config.toml
optimizer = "adam_hyperball"
lr_head = 0.00672
doc_mask = true
dataset = "wikipedia_en"
Each number is 128 + 32 x the weight over its row's rms, rounded and kept within 0 to 255. Layers, rows and columns count from 0. Numbers have three digits each. The size before them is the row's rms in percent of the matrix's.

# layer 4 MLP up, 704x256, rms 0.0583, rows 610-626, columns 128-255
094:126161129096126116116173129161111186131116160116154095133151065155182073087110101151120121164124075140072143138105135130222079089123162142107130156100166105024136153190096074140100126125142112131149183161170134144124142131135176144132130078087150116150102090181142098120154160086074145114142127151176146101164123061171077151134054084145127137138104133133089150143187109148169127187114
102:109158111138097100083103111140101150117144094133142148110173110118131120207148157133115106109125132126105132104101142132117146183083099124145185185199102168108102085079086099139117117113104143185135093129152113169126120180108117120110109142140144176101127100169123159192085201172155115154116091116124135127025147117138193191169175091138165156095098115166160129103106161155133118149143
099:202154126085176076144113102114124137165148109123125127157090113132135234122108095141113170102094092115114131109106160069155146103126164121192124139180189140126146102136105114140076129165182110144161188164142100181109154125141135160171115105083152110168177064117153095126174065121167168117163121133078135131129076101129121093095113091102162103114191141166138105097134136151121117075151
101:145144060176129114173177103147108122115120146115177193125169124112123124145092114069121174149107093108100189203080107131138140128109100163148122153133155148102157108107123138183116119114149139144092201168148073139139152137085154124169112142146193092083127180049114115162192103085136126155142145158114152131138062100132122139103109087104203168086159076142110142104144117156150175115074
099:128139145150109116137088098158137135074128128091106136145102108153146090148130056138080164137113105144159141151134103134115149161107092129152147101167163137104189155130124128145078107087179135070199112132155087127151126146085126095167127077065078120142103082166126078114068111091178133146110163143061141097086149136176144153160123067080111111201126155104131132104157142169100155115099
105:044160158066163131174140123068105126076150134183054096158130121158101125103192119061141183126173147133137075122122153091159109151149130108134084091119112127126116153125142157155108105135133106091132130144161129162136175109141160154140071114137141151165170097110077120160139083161165117111142104121092149177110149101103149155102097135124125143112126125145167130092148112078114158119060
095:106168151116123111103112112147066112115174092186127086161118137161151030137124111142124123136142075158103182171170139109127131157114134125129147169133137121111149183115127133074134124095129106150134109198144168106158088122063146157125084139144174175153100134186150105134153140170129188129163191138119128195106140088166119125174161139090046078139213145088181138084129121219103139064127
101:171165120144167117103156189129162172149167070088109177139188078104172155081164126119139131130130148171171085200155110157040169099132099114148185084099106147091109172134128128155112150171117168110123190155100127139103109150082080171117073112177070081110139135067134145117168177077127164161120128155090183153123147151110079071188131122099179116071181123085129186119112162092141121142107
096:145086094149127189087124162123113148160128135116124133123129104143108084145125100138107130118111122122148112101152120142181104106140157122172144105172157100124097137109088134106185188109176173161125151113183159089160101181153145137105174149124167124167090124084151204147216171141155131108138164101101058108108118146131089166111198076087107075139071113102153126125117115125142061083062
098:127164139086145090135165091118186144118105127107114111147123132151067139119111185144172099136132125130058128079109193139138123140167200125111100170089143112171098125104142149166121146109112130118143127189162104133195112138078078143107179081138070111096118168137213156175132111155143086115136136145162113124124146202179104085137132128065070174185168152111139119143083076139177106165158
098:108146179105135128103151165120139129152115143129114088132169166139143182112120117152123158154125097066070171179150063088094165120140112173120092179107148125134134158134162194145188187142161175126071135130099140120118117142216174128112114111109210164114184125159179146185128104120161106124170106142168107161148123109078103105072130152144041086119094079103132105148195117158151099145136
097:154066096171106126124118152141139104100135114083117058101068119132082091088141084153122113149139140114112129096083112155167110129199114126169118137164125102099126151091163094151093082107106191188140130127084143107121098089073100130189026152144171081115165126138079097110106155122140044107125110085105156163113168165031132104108129124127134110153153155096126132140114116148143104077094
099:144135122131162109113093096127101130047178112114094174129177154147137130132104147113187117151143133130131119112129185091121159142133212140093111103158138096120135097132124133173176121113072149048054137091134070179169158159130119060077159163097120125161158138082105158140137114140177134124112092132187115107164102161116157135082109140109136065108162126177125175124145159052140129154152
093:115056077156136141086177170186132141140154130169171043095145132159098127152142146119128133116131143118174185181118155203148162200160138128123063166161128072148128147093127136095176130081125158154097145156149121171081132148176124160131120145078164121137107149163172172167128105175169129122113180185084107120102140131209121123094153168107118118166092112161146116084122175165080124163133
093:123077194145140121094139154151122148092144118093125112169118127162117171151151134183083119119143085093122147135110090129060138076141125149122091124159112098166116152111176148198133117096086163074125072142100138122111130128135133095119126154128147106097100107010083063104063103153080128064134189128087110145200102090154093069135114155120193134119144106155082093077139136114135168069113
108:142158147104172172165080081025139152121114164161167108190125154131108155132098112135209120161118160116155095166145165086149033147153148083111156133128108132109159196119137139131157121162130170187154073158150098109132171146166134156083141087137125126152080189191134152168129167151118132106138138159183076167164118172164122086125096055149048138088149165190121154126154109143114178152107
092:156072164153119133134097098105124141082121085085101089158126156150127126105114144126177119166123137109149135137120138106166122085200100091135148093090169146105094131150111083144150149102135094152103168102091165173115158183094149184102133139144119139176158157156089131136113114135139134110116157165176119159124179142143087081199066094149123153099116114107162131138137152156168103156110
# layer 4 MLP down (transposed), 704x256, rms 0.0586, rows 610-626, columns 128-255
096:119120157142142125138126158120088114146110153129080170139118169107097174153114158092145157107078140139201076185161087095103154105166072186173137104195159158181136116143157110107135131127065151154101129120083085158144101124112055087128096103109171145112141182158120132135164130105097106153124137097072066179067131195129144134096164139151155093120152121092127125168091128093118145065071
103:148116064220167096135137128077091138144083140172118146175097081159146098107119085154125087159109125111155082165164136171149171201151091099172143108198126124162147125130038138154128106087164139139133145199106122137107155119107108119118123142063140085103148067164158125135217131138121084114129176107092152135116072111163152096146103144124119081173175082165132188127069147065103143132132
097:122174159114171110189147172131098120077134142122125180132200128137114178115141142128151075151131120151099110136088099133149162139130171126071071100121095095112119124132105131118113093080085105140064077125136063132129155133145079097132152130167078148113156096187146127146114107136129113078169184172131180199103139147109118132087133162180185134147123130130158161175117111135044182128077
098:107169138139140095137081161079101173144148132158135156105149076133173130116140169164160120153122144158140116132115088144120143108151099036092136177089112123163173143094111123127167114154140097153100163147123172165129122139121178170098154114124137114123097155110107104126122062134073148069115131129070135185121055076106186139106203039173139160087116121168099109077105139140159119078130
094:175105139146146158122186084153124177210103162107136144110121166151140188117150090120129125146066129127111103054160115095177095128068160144089115172160095105125147139120041077131137131170173156123132169170114144103143142150157164170050155135122130119094120085094133108030133126051113163082130099129141097135180157087163126128086121183121144138081145128175088181114110111091161093188136
103:135138123140123083111153110068090104147148144120170140096127136103143137131066087146165030144108091155124160111168109108139143071116153181165113154145166160175100118114115071116136146163097096145153148108081160088097077083136099089179200100137096081057131112183138120160154126123148150120157132140123160182210086134157099137131175153151158124134136128095086147151116108117195157094151
096:095079137128084110192131115074117104113130101116091045124065083092087116127197140140087087093099147131133156093189131150113080169121111102121125160163144087137136105136173138162101217149139096081215087146125125139168081155139092151137166138151114162122122075110164100077112113071126126122160064115170061096115128169109128111110124102106123135209168110103135129159084044105206136158109
098:181172194153079105125196178113097102155133152107138141130155080128095096122156116159125157089153129112183087199137103067107091061108142145174125147124141076093176140143140132179143078145135155194158111155128166144171079160115107153142125082099105086129120133122144151148116092119102125092137131095147056168140099071124152182116143136098191154164161113114166065082115152084155145093095
095:076150157093088085132119076174122100140126111132176125190188152115173177112128138123108126126135140138132120103137159088185157121110134159098097105083179122092153060152105103113120108129115069113134128116129131137120142173149054191193112100125100136122146121165119061099077149142143116134144138161108166123153096159111158093132074121139159118096203109139126081128093129153075168198120
096:126088118150149114114062157093125103148139123094150147115122126099171102154135070144096129107175133119191127205132074065148092129106114117160107089102126113169155157139169121114151112153156141136080134115099100130099173145145151161086106121111194116147117083099118041119113171113118182122160119094124109151067112107060115171114146103174144122069043061202148173135166191161107164132117
096:090164182114122139185171110102138132160159144086120116113139158107134123175104154119152114104200132152127148141154079139100150117102131222192117143086155168097143107099201136134130148130101122126050117146147151102097133169130163144113142184103136102124145166092122139108133106131120146111066145159162150061206114137112161091149101141099089137152126136145150129200130103140126078119198
095:095176134112158139189129121123135136138128136135147187137206117097151134179150159145118111068127091153126120158174086161097137139096142229095118150086137179146141104145108129139172192094134118136103131092180137102102107148156123135081136101126099153149115149126110169115106138086125148125163128154107097140108078102179094163127138137144070095138111126164189111112114121086098148163151
102:124130131172160126069149167160090138147187109128154140112110186148140098113160135108148160156062078137138146138171144126149109129227118145111172122115078100123154133142132098103140077092139108145151154088185138138146098168090078126140156138137175130161064116136154112151162058157086120104125111105190117163132133121146188118119131116112115140111170138090113147149108111112096030165091
092:133115174106054093108115136135107110104099105104148199131117121121125115113161108132087101161158117179134122155090053073136130053110167125129179116163123168137125163166126138143112154169096096110161123095145149072111164100117115113173137102197092135187144137140133113081104116052117146118097066115172140126167139137099151109148128130053166141103170160066190145156123091117107117109114
096:139144097120091089114082128151125199110159082149140113161165126104162076129136063127110139087194140096138140108100160152115149133158080099141187127057131125193144113112082078161104105101097112148067098165144116151162109116054114117117128131161102119140192150155177135123149206134118106096076175099119128057169149164118132144113186137184127100106097123102126133153106111133127094078123
104:134075086158159134196095120073155172140079155135143098186110130126135086181176163075089174121110104151130071111135138156086103189103077141116096067145095161119126103155127131154180200135154099174143127096073089106103117127141136165108120153160162149150099136149129102126100178147151088117126079129177097129087176173147094165109100076124136105131135182161085141191123102119157089188095
094:113182144144122167114098135159160146112063124159179091065081050105188131115127124191151100098152132165134115094107148167108089168071097102102157185149090111104141105120161109090125096144168103105171173146114148120108127131136100069122209143160076119046105149143142138111134122154120138070066111114085148157085131118130158139104160133111085165181119141162124146115109137159135181152124
# layer 4 MLP gate, 704x256, rms 0.0588, rows 611-627, columns 128-255
103:157086097096093119167141153112105141100176106134127186100088101126156162159147147088059151128106080107143096084140199101147131067142102123105158138107121121206140115160145126079112102119195101044171180150130163079132097160171091148135184102147085080092076103143125119148154114070142121121145209140109185047191092098138095121164103145116076150119151072157065189143153080140131127114147
104:078172115123123172129118121194153134115101145148200053169172131092139126106131088176091089137144155157085117066104122106122091125152155079133084166146160155169139106103162118110111156173103134164181045144109115190153133106208121146132081153104161112108152165129156143120138103136182098122127113134061114155112103070119130135119051151141139138187146119136156129112126172127093165153164
106:142110147147079109150130123138194091109126158159117141163117161119155067141137107143064126108099076127093136156100116084151104138084123118111094192183140103252169140097169113140121162085170134115133115119120065121132123146106092115175100065128152142115115076097158084104107117121181110150147130039145164049087130112181134156115098102094165118154132162164097178107147176104160178110088
097:159119099122115108151135095142157138125181153139156155149095122203145150145099080125147171082107140100147121106149173139143110153125078162136166156216170128127185131121093167157118100149126204104182142215126093107159098128144107161184114108085144126138117096119150127076133109078099192110107061160157146089201117160163074048125126086082063169143136151116125127100143066115164087160079
110:151172119088157141166085113175092121126109116169098112142159149183143131091250183142118194085119133143149104158075161135121115131147077125097082115083058138127173146194125134201096123142172153117143087123134104137199131114141103189108082128163151140158158105099130148138129108114175149129122110067149120129091203164089161145187142116137114119067120104148141083111161109146034123163092
097:133131099114142118153123161177158107120212084123173153140140124159189140162123128096162122105134109141122127084135106127110120102121131118149085164172120149159083178065182178132114175075134110077148138158112144126178190106124130117093115176129107094146108165080136134140142099211173100172136147127117170150152062038129126049110145135193144124115071143142109145110086110113114125102132
098:155148159141052155117181172157091087133123111140118097150129132086124120160130139138156200067138137103188156189115090102149104066112113146188107157165110082079164147093176160156183129157095100167136080150144144139187110123114115125184166122070134137116112112108126139146121081183148161089124164109173093151100039118073146145094133171118127128148128152136191091106086120110110138106150
100:155137084115123150137110224172109197144217111139146096151030134120134117099086132174126077103154135153174103137176076190123097164120108118149145107126091138083101166070146125175149096134150178142126171137134161099110096060050060128091159160135118089113109102118116134065167095141149128134074088124087131193150123167153115094152167137122101146078093114073117154174145061105113123086098
103:098124125135132161112098066155055151110075167149100146172200097101082164127136106123108152122060111143103106090154147157132164141094158120106178157160183166070112143121069084095194123117074137141146123096162134103135091086140107139168148120157061121130108139177096163142156110111118174108119078141159134149154147141150160182110149139144123084148097075132082139062152133115181105120100
099:088156153152122114155100117138133148173150130131177157137108107099131086131123159138158125111148139153101108094080137151141128131152119159182139122135161155125104100136158068111126171126157097120063122111162093099113087196111135111148097211107116104110164112108089182132132081166129143123148133071126136061132117182134162091126128111091212151169142114097091137175103121061122099123188
098:124096104143183119072148098180111158153147153115137116158081155148092128087120116098152083143134155140093144133128166150196161124162147145150155087158119143124094122135107086105108116091161128200150151147149163160093183069114071186154094078091179101142142112166182162147157165154154130179142099076188150140145126163137158147096159063112157144151145156113111125172129102162083071136055
097:156083084132135118089131122107082107140159071124079156184133189130156077080132134120099114125122038071081104118157133133170160125170135140130146141127155078100153080135154120088064027080130131139139155107154140160102105143102091102126120165123117083135098091113115105122148090137172109148093150048183115139111128138090161152072096132096158101096131159031119170196133151183149091143109
091:182136103118114103056134155149114103144166100208153073119138190111124072105138106144099113110164124151118181159152107119108071093154152094071127184135110130152120185139139095103127104159114121162147117123133174096142176111101189152099121110063118124178121101094137161139107153096121079092127084148151147186152138173090189127115133146132090087109141162123137113063122130096076069114082
096:109155089161106100117083146127135159165138140171159151128179113100164133109106126129163126114132125095133120095156174156177192149106072088152163130083146130131126085084087116130090143108144071137086180165111105103160060140087095083162171145153030152131177143168195115144146142131077142147108154084110126064135121146090137138142203126141091152138064094061120142154128125071143099147106
095:092150172130148117078084131087110097117158113144113098130147122128126165117086094139175120109104123111153158174106141124164132120126168127136162187140164097135119165117166170122094085091080172111156140173147100129162130157111122090157192088070101118083106142165125178131143078141109168180168093152087137124200086085121126055113106139140101133138129097094149148064164167095075141090117
086:096070163131155090153140136123145140198153178143057139179169194100034135077137153085132109122139130120102137181167095113174133108162142153169108092101175168144095130113100164182116137113146101145061099118126074125104152125150140100113078083151153164109145116133139175156175127097115078198162070130114099132155132108088112178080135108156231088120145133127131154160102115060128099126143
101:206159102176097151067088148155111062184142160156104105165139093157150112134122118096078114127140138157134164159133064113184125185140161154121088190141139061118091046119119165057137118119087118125133090089134158156121130156137090104165115123120191115175109144094135109109110116142179172121139194148088116101132151173105121128097113202105166105158154150150151154082154131098116117123144